{
  "norm": "layernorm",
  "positions": "alibi",
  "attn_scale": 0.125,
  "init_std_o": 0.00433,
  "init_std_down": 0.00433,
  "warmup_steps": 200
}
Each number is 200 + 20 x the weight over its row's rms, rounded and kept within 0 to 999. Layers, rows and columns count from 0. The size before them is the row's rms in percent of the matrix's.

# layer 8 MLP up, 1024x256, rms 0.13, rows 731-756, columns 128-255
097,194,171,238,191,188,200,209,194,216,229,171,177,192,230,202,193,202,209,214,190,175,220,218,191,218,209,203,186,192,153,192,167,211,222,182,186,189,209,175,193,178,213,207,194,196,168,202,214,196,200,182,201,189,175,211,225,241,218,201,201,220,205,203,206,189,196,226,201,189,203,214,255,240,205,205,222,173,197,208,194,197,209,186,196,216,251,182,211,176,225,232,201,199,201,198,199,210,194,211,231,213,212,229,199,190,177,202,230,204,176,223,215,190,195,212,167,209,186,180,166,172,197,179,220,174,223,192,202
103,228,176,231,199,170,202,168,180,193,206,194,206,215,189,217,206,204,164,206,238,207,221,184,191,205,205,234,226,185,203,209,211,199,190,203,185,204,211,202,206,156,208,185,191,188,196,205,196,219,193,229,170,208,208,212,204,253,220,197,164,177,177,189,204,209,185,200,203,208,207,235,209,228,215,190,216,206,218,193,237,188,239,229,185,186,183,198,183,202,178,216,211,200,196,249,203,181,238,173,174,189,202,196,176,199,168,208,192,209,223,231,191,184,192,223,177,196,215,177,176,185,189,204,223,223,242,196,192
098,210,195,206,195,240,214,215,198,212,221,160,198,223,192,222,187,175,208,163,197,181,213,212,190,182,182,212,202,237,197,223,192,175,223,204,208,199,208,212,190,228,201,213,211,217,198,222,217,191,217,196,231,210,224,194,189,188,195,222,237,233,218,194,207,174,217,197,216,212,211,193,178,187,219,225,235,176,207,234,194,198,249,173,214,193,194,192,226,189,214,212,171,216,183,218,228,220,175,195,239,206,221,207,194,194,198,210,220,180,203,205,213,189,212,212,169,200,164,182,192,201,182,197,182,215,232,220,216
097,199,213,204,170,200,211,178,204,208,194,220,217,160,202,185,202,209,221,189,218,214,214,197,166,214,184,231,202,230,196,197,218,189,225,200,231,187,177,212,211,214,212,190,224,237,182,209,172,230,219,198,213,196,212,190,202,207,177,221,237,193,217,225,198,191,204,199,237,205,219,222,231,192,220,215,194,175,210,209,198,217,188,202,203,192,200,217,219,192,206,200,165,195,213,179,194,169,229,202,217,184,184,211,218,191,161,216,204,193,225,180,192,241,198,202,236,202,198,182,188,238,203,180,205,228,210,232,229
112,203,199,196,203,188,190,197,204,198,197,197,188,210,181,196,209,206,227,200,162,169,189,192,216,194,199,186,226,191,185,186,193,177,199,173,242,199,197,221,191,177,213,207,193,221,215,188,171,219,228,179,205,194,223,226,149,213,220,231,170,198,237,199,199,198,217,179,215,207,224,187,186,211,195,213,180,166,185,171,192,202,227,173,211,250,194,208,175,243,200,171,218,224,208,229,230,191,181,195,171,220,247,208,176,196,158,198,184,245,206,216,193,207,181,224,224,249,204,184,160,203,192,231,175,236,210,182,236
107,198,180,197,178,201,184,202,207,206,228,219,208,224,192,230,232,199,184,190,217,250,207,215,219,190,187,198,215,167,189,171,216,192,222,226,188,171,205,230,195,217,191,198,181,166,200,175,215,192,218,236,180,207,191,167,202,210,202,189,194,180,219,190,185,219,188,237,206,207,234,231,169,192,197,218,225,179,207,198,185,170,199,171,188,207,173,203,193,225,209,202,222,199,203,208,217,149,230,168,197,191,202,209,193,213,234,178,204,225,271,223,191,226,181,219,178,158,232,188,194,197,195,176,221,176,193,187,204
108,187,213,158,211,191,236,205,185,199,183,237,163,213,230,195,221,191,184,223,185,154,226,213,180,159,213,174,201,220,206,211,221,213,214,243,222,170,222,216,244,218,184,216,197,228,183,194,186,240,194,199,181,205,189,199,199,175,250,229,168,199,187,165,184,186,230,201,168,187,195,223,207,202,207,221,213,205,212,240,202,209,216,186,176,183,200,214,188,198,200,190,197,176,200,218,203,202,210,152,208,195,212,207,227,197,198,203,226,189,196,206,182,193,170,231,190,197,153,195,195,222,247,161,197,221,183,173,192
100,206,203,211,237,227,202,190,192,215,215,182,212,207,203,253,208,238,195,201,184,203,222,179,213,213,219,203,185,176,139,202,207,192,241,188,236,232,223,220,207,199,197,204,194,181,214,175,197,205,178,200,202,202,196,210,210,193,232,191,210,163,196,207,210,182,217,237,167,242,180,181,188,192,191,225,206,189,214,177,213,155,201,190,232,192,174,189,213,184,196,182,203,203,182,199,214,233,190,210,194,203,200,224,188,181,217,208,194,216,176,218,205,195,182,227,209,180,212,161,198,225,176,208,174,196,227,196,189
106,216,217,209,232,192,208,198,228,189,200,220,207,203,231,180,185,186,175,189,217,218,161,165,217,205,209,169,221,195,193,203,203,213,221,192,195,203,186,165,231,240,221,207,183,156,189,163,193,241,199,201,172,148,192,197,211,230,207,202,198,179,197,177,164,224,208,223,215,194,192,207,189,232,201,227,184,207,211,215,189,157,210,159,181,200,206,189,189,199,219,179,207,180,197,221,217,224,197,214,175,230,212,172,202,168,211,166,228,218,230,240,213,211,218,219,198,194,185,207,195,175,191,164,195,197,218,191,187
097,203,167,176,209,183,184,209,197,214,211,179,166,196,194,202,169,221,207,175,188,186,196,231,184,208,190,218,171,216,156,182,187,202,231,188,226,208,182,236,204,240,197,202,222,190,148,194,186,206,185,182,233,181,193,189,229,213,181,200,181,208,219,206,252,202,177,207,206,208,192,215,188,220,214,207,209,212,185,191,199,203,207,183,192,183,168,199,197,183,213,208,189,183,183,215,162,243,198,200,224,163,188,204,159,190,194,218,188,198,222,231,188,217,237,212,194,217,203,187,172,189,197,201,200,183,177,208,186
102,210,258,212,188,175,198,202,200,207,220,206,208,215,184,188,230,217,182,235,195,205,177,208,193,241,254,229,224,161,233,203,185,204,202,201,234,201,181,205,193,197,199,195,225,180,186,203,175,176,189,215,214,192,228,197,213,198,184,231,172,204,208,180,200,205,192,243,189,178,223,198,201,208,229,178,196,183,209,214,199,214,212,182,200,194,220,233,215,211,204,190,187,216,206,193,204,188,187,202,219,203,192,192,187,188,197,196,248,206,200,205,221,236,200,218,211,203,212,215,194,172,211,200,163,198,148,188,197
100,184,200,189,219,220,232,218,181,209,202,206,235,186,215,234,180,203,200,181,220,191,203,206,221,192,198,206,187,233,225,198,220,200,196,198,181,205,198,206,229,199,194,196,214,196,203,179,228,190,207,199,173,161,214,151,200,236,244,197,189,189,186,179,189,233,214,242,194,209,196,172,197,203,231,235,224,220,167,211,227,188,188,204,217,189,194,166,189,197,196,201,228,194,175,222,202,189,177,253,175,186,178,209,172,217,194,228,196,180,171,212,262,228,193,209,207,216,158,180,195,194,189,193,192,180,179,204,244
099,182,212,195,148,200,219,198,221,187,166,182,211,184,192,210,200,194,210,198,209,225,202,154,190,204,194,190,191,229,189,244,173,190,184,182,206,177,190,199,221,148,210,223,203,190,214,180,249,215,204,249,219,188,173,178,177,198,216,189,194,204,181,205,191,177,194,197,194,196,208,194,203,166,237,158,173,203,204,213,246,200,212,176,208,190,215,215,224,204,202,224,173,219,181,192,204,212,197,177,218,211,163,225,192,211,224,214,227,184,215,194,162,139,208,230,220,212,200,192,236,196,197,209,189,175,167,179,236
104,196,234,207,150,180,191,160,203,212,235,200,189,199,176,207,200,180,216,187,209,229,195,221,190,230,197,202,166,210,187,168,165,231,215,198,194,130,236,179,219,214,198,209,191,194,205,215,187,163,177,205,202,194,191,195,224,183,200,184,184,205,205,202,229,223,222,187,210,199,213,190,203,158,209,244,197,237,213,162,204,184,200,211,208,197,234,210,206,191,204,190,158,196,203,215,178,191,210,198,191,202,191,159,190,234,206,193,198,217,198,168,187,162,181,198,198,196,211,196,193,204,188,185,174,222,247,229,197
101,229,227,199,185,167,196,237,189,178,227,191,168,195,233,194,186,181,202,195,218,198,203,197,206,205,192,217,188,203,160,169,188,210,180,196,205,172,220,192,151,233,207,224,221,206,176,215,195,194,217,227,197,204,209,183,181,170,195,210,235,183,186,206,205,191,197,181,172,230,228,204,215,206,199,197,191,227,140,210,199,209,211,191,187,200,240,176,200,219,204,199,219,183,217,199,191,197,241,208,171,193,171,178,174,229,193,178,230,199,218,236,181,225,233,184,192,232,185,242,171,229,173,184,217,218,183,205,221
108,212,207,194,207,232,192,183,170,186,169,229,215,210,270,194,178,218,181,184,211,199,159,177,214,223,180,212,213,196,262,198,233,188,239,196,218,202,180,199,202,181,196,201,210,209,196,189,182,246,191,191,197,197,186,197,139,211,204,182,162,190,234,165,238,209,187,211,214,202,210,204,176,180,209,191,187,160,187,220,220,222,207,194,193,149,174,205,197,189,212,173,226,190,208,213,204,188,229,229,239,199,182,154,184,215,192,223,172,198,206,196,210,193,192,194,210,194,199,197,222,217,185,188,173,187,209,205,225
097,189,194,217,210,198,205,186,211,232,206,183,214,215,200,171,190,193,229,189,188,192,215,162,218,224,199,213,237,201,222,198,195,190,213,197,196,216,188,182,205,240,215,249,231,182,220,194,250,196,175,205,219,163,208,214,214,209,192,210,175,197,170,232,199,171,199,198,209,163,179,191,205,211,218,177,203,211,217,218,203,195,193,187,167,218,164,197,177,215,170,201,198,212,205,204,223,209,229,249,205,237,181,225,219,166,203,202,229,232,205,203,229,214,199,189,155,192,196,218,234,199,185,178,211,176,141,195,162
097,226,207,191,197,192,199,209,213,210,156,189,225,163,214,186,194,223,169,192,245,206,196,176,187,160,176,177,206,214,184,200,214,169,215,211,191,211,194,211,212,198,246,167,252,190,218,178,212,189,195,231,175,185,185,185,206,194,203,205,209,187,208,200,231,213,236,155,157,194,195,201,199,156,208,197,182,177,213,227,207,218,205,240,209,217,222,234,200,160,172,224,198,215,203,231,203,192,203,192,190,187,200,211,198,253,168,179,171,173,213,213,225,220,227,201,182,201,170,206,209,202,221,176,206,196,193,211,179
111,224,201,189,233,188,214,224,215,208,227,193,196,208,226,147,172,194,194,220,219,202,194,195,189,171,195,165,231,182,176,211,215,198,239,185,177,202,185,210,163,200,203,233,172,217,201,198,212,210,233,234,167,187,173,214,191,198,203,193,210,182,203,163,235,222,218,155,173,153,224,218,222,220,188,165,188,225,209,242,186,177,195,236,212,200,202,179,228,200,251,196,213,214,154,212,226,198,206,184,189,216,201,206,224,193,200,238,209,200,194,193,193,211,223,195,214,213,186,175,187,197,194,191,176,201,170,226,169
102,214,173,173,245,222,198,208,188,200,208,235,180,207,190,222,223,187,157,210,229,181,240,165,220,214,214,226,199,184,184,194,183,185,212,182,218,217,195,175,188,229,218,198,204,150,185,225,212,193,211,220,216,201,216,211,152,198,185,181,184,197,200,194,159,223,197,209,158,240,189,205,234,216,166,236,209,205,241,188,218,190,160,174,208,197,166,201,216,223,213,233,210,187,176,204,204,205,245,197,205,209,177,233,196,158,212,183,206,193,179,223,185,216,192,220,236,187,196,190,194,212,198,202,183,184,202,144,209
105,131,179,215,201,209,206,237,203,197,181,190,191,211,199,220,193,207,231,233,251,193,215,221,176,175,223,237,210,228,197,213,194,208,211,170,206,199,209,200,180,178,172,173,232,206,161,215,215,190,148,230,213,172,214,183,185,203,195,215,227,220,203,238,207,184,226,206,181,175,185,176,186,200,235,188,224,193,197,233,181,174,204,191,204,225,206,220,213,214,238,218,190,183,223,209,211,208,220,200,182,196,206,187,181,154,181,212,230,210,210,165,210,178,196,189,203,220,200,198,164,205,208,202,196,191,210,201,237
100,177,237,206,184,201,233,176,185,205,228,174,206,196,197,192,159,187,165,219,236,199,185,240,215,203,198,229,174,183,212,207,209,232,187,229,173,200,198,188,197,194,204,191,248,221,194,203,186,195,214,223,192,190,217,203,219,164,187,191,185,196,214,186,217,181,208,209,193,181,198,198,201,216,203,216,175,175,222,230,151,173,186,205,195,231,182,233,227,209,182,197,218,207,156,173,226,196,246,216,189,210,228,202,198,172,222,212,239,192,188,199,209,235,214,226,215,189,206,187,192,201,236,206,206,227,178,206,185
098,222,199,206,200,208,208,209,207,200,210,237,229,183,162,215,207,193,201,192,205,213,219,203,207,223,175,196,187,185,186,186,177,232,194,179,202,202,185,211,169,161,229,231,178,189,201,242,199,176,161,199,183,208,215,227,208,171,196,188,179,178,194,194,231,190,188,226,212,178,237,174,154,210,222,196,210,221,204,193,186,181,202,192,221,233,224,206,218,174,185,226,192,211,177,181,215,208,202,272,189,197,207,192,151,203,199,203,196,179,189,155,178,224,191,197,182,222,191,205,177,174,215,141,190,200,188,192,177
099,225,173,212,206,199,157,179,182,225,188,192,175,183,157,207,185,214,178,207,235,160,192,171,219,181,185,192,236,227,204,203,194,179,179,206,219,214,229,178,200,211,203,217,175,224,190,197,195,166,238,237,180,199,203,209,231,209,235,233,202,209,180,199,200,174,220,198,207,217,190,208,173,212,181,218,203,145,192,233,156,201,179,193,197,202,210,194,196,200,206,202,209,200,202,196,201,211,180,221,175,219,213,191,174,198,212,211,204,221,193,178,188,192,185,214,233,205,204,209,206,196,188,157,222,205,227,206,214
102,212,214,193,191,197,212,230,207,255,208,177,177,192,261,200,241,196,198,216,195,232,196,203,191,187,184,218,193,180,163,178,218,231,190,207,195,199,191,205,194,196,207,193,212,208,193,204,207,175,224,224,181,229,194,194,161,225,184,189,178,222,223,186,185,224,172,166,185,215,222,197,183,243,223,203,235,159,197,203,209,200,186,199,143,196,203,189,221,193,197,189,242,183,181,202,212,198,214,207,196,224,204,199,191,204,237,176,207,206,190,200,206,179,199,199,237,190,213,193,182,192,215,200,177,207,183,204,194
094,234,168,166,190,216,211,193,204,182,200,224,181,215,201,181,206,205,183,186,219,183,164,190,213,156,202,209,244,207,185,198,211,195,189,207,186,184,201,206,165,168,213,194,212,202,231,196,204,208,196,217,201,223,215,191,210,189,154,182,205,181,170,192,174,180,242,186,181,200,190,151,190,193,184,202,206,171,176,191,221,185,196,196,202,197,178,174,199,231,191,198,208,148,204,203,195,202,211,176,193,239,216,236,201,214,201,193,177,215,204,212,218,184,197,199,191,234,223,176,199,165,238,230,228,211,186,185,187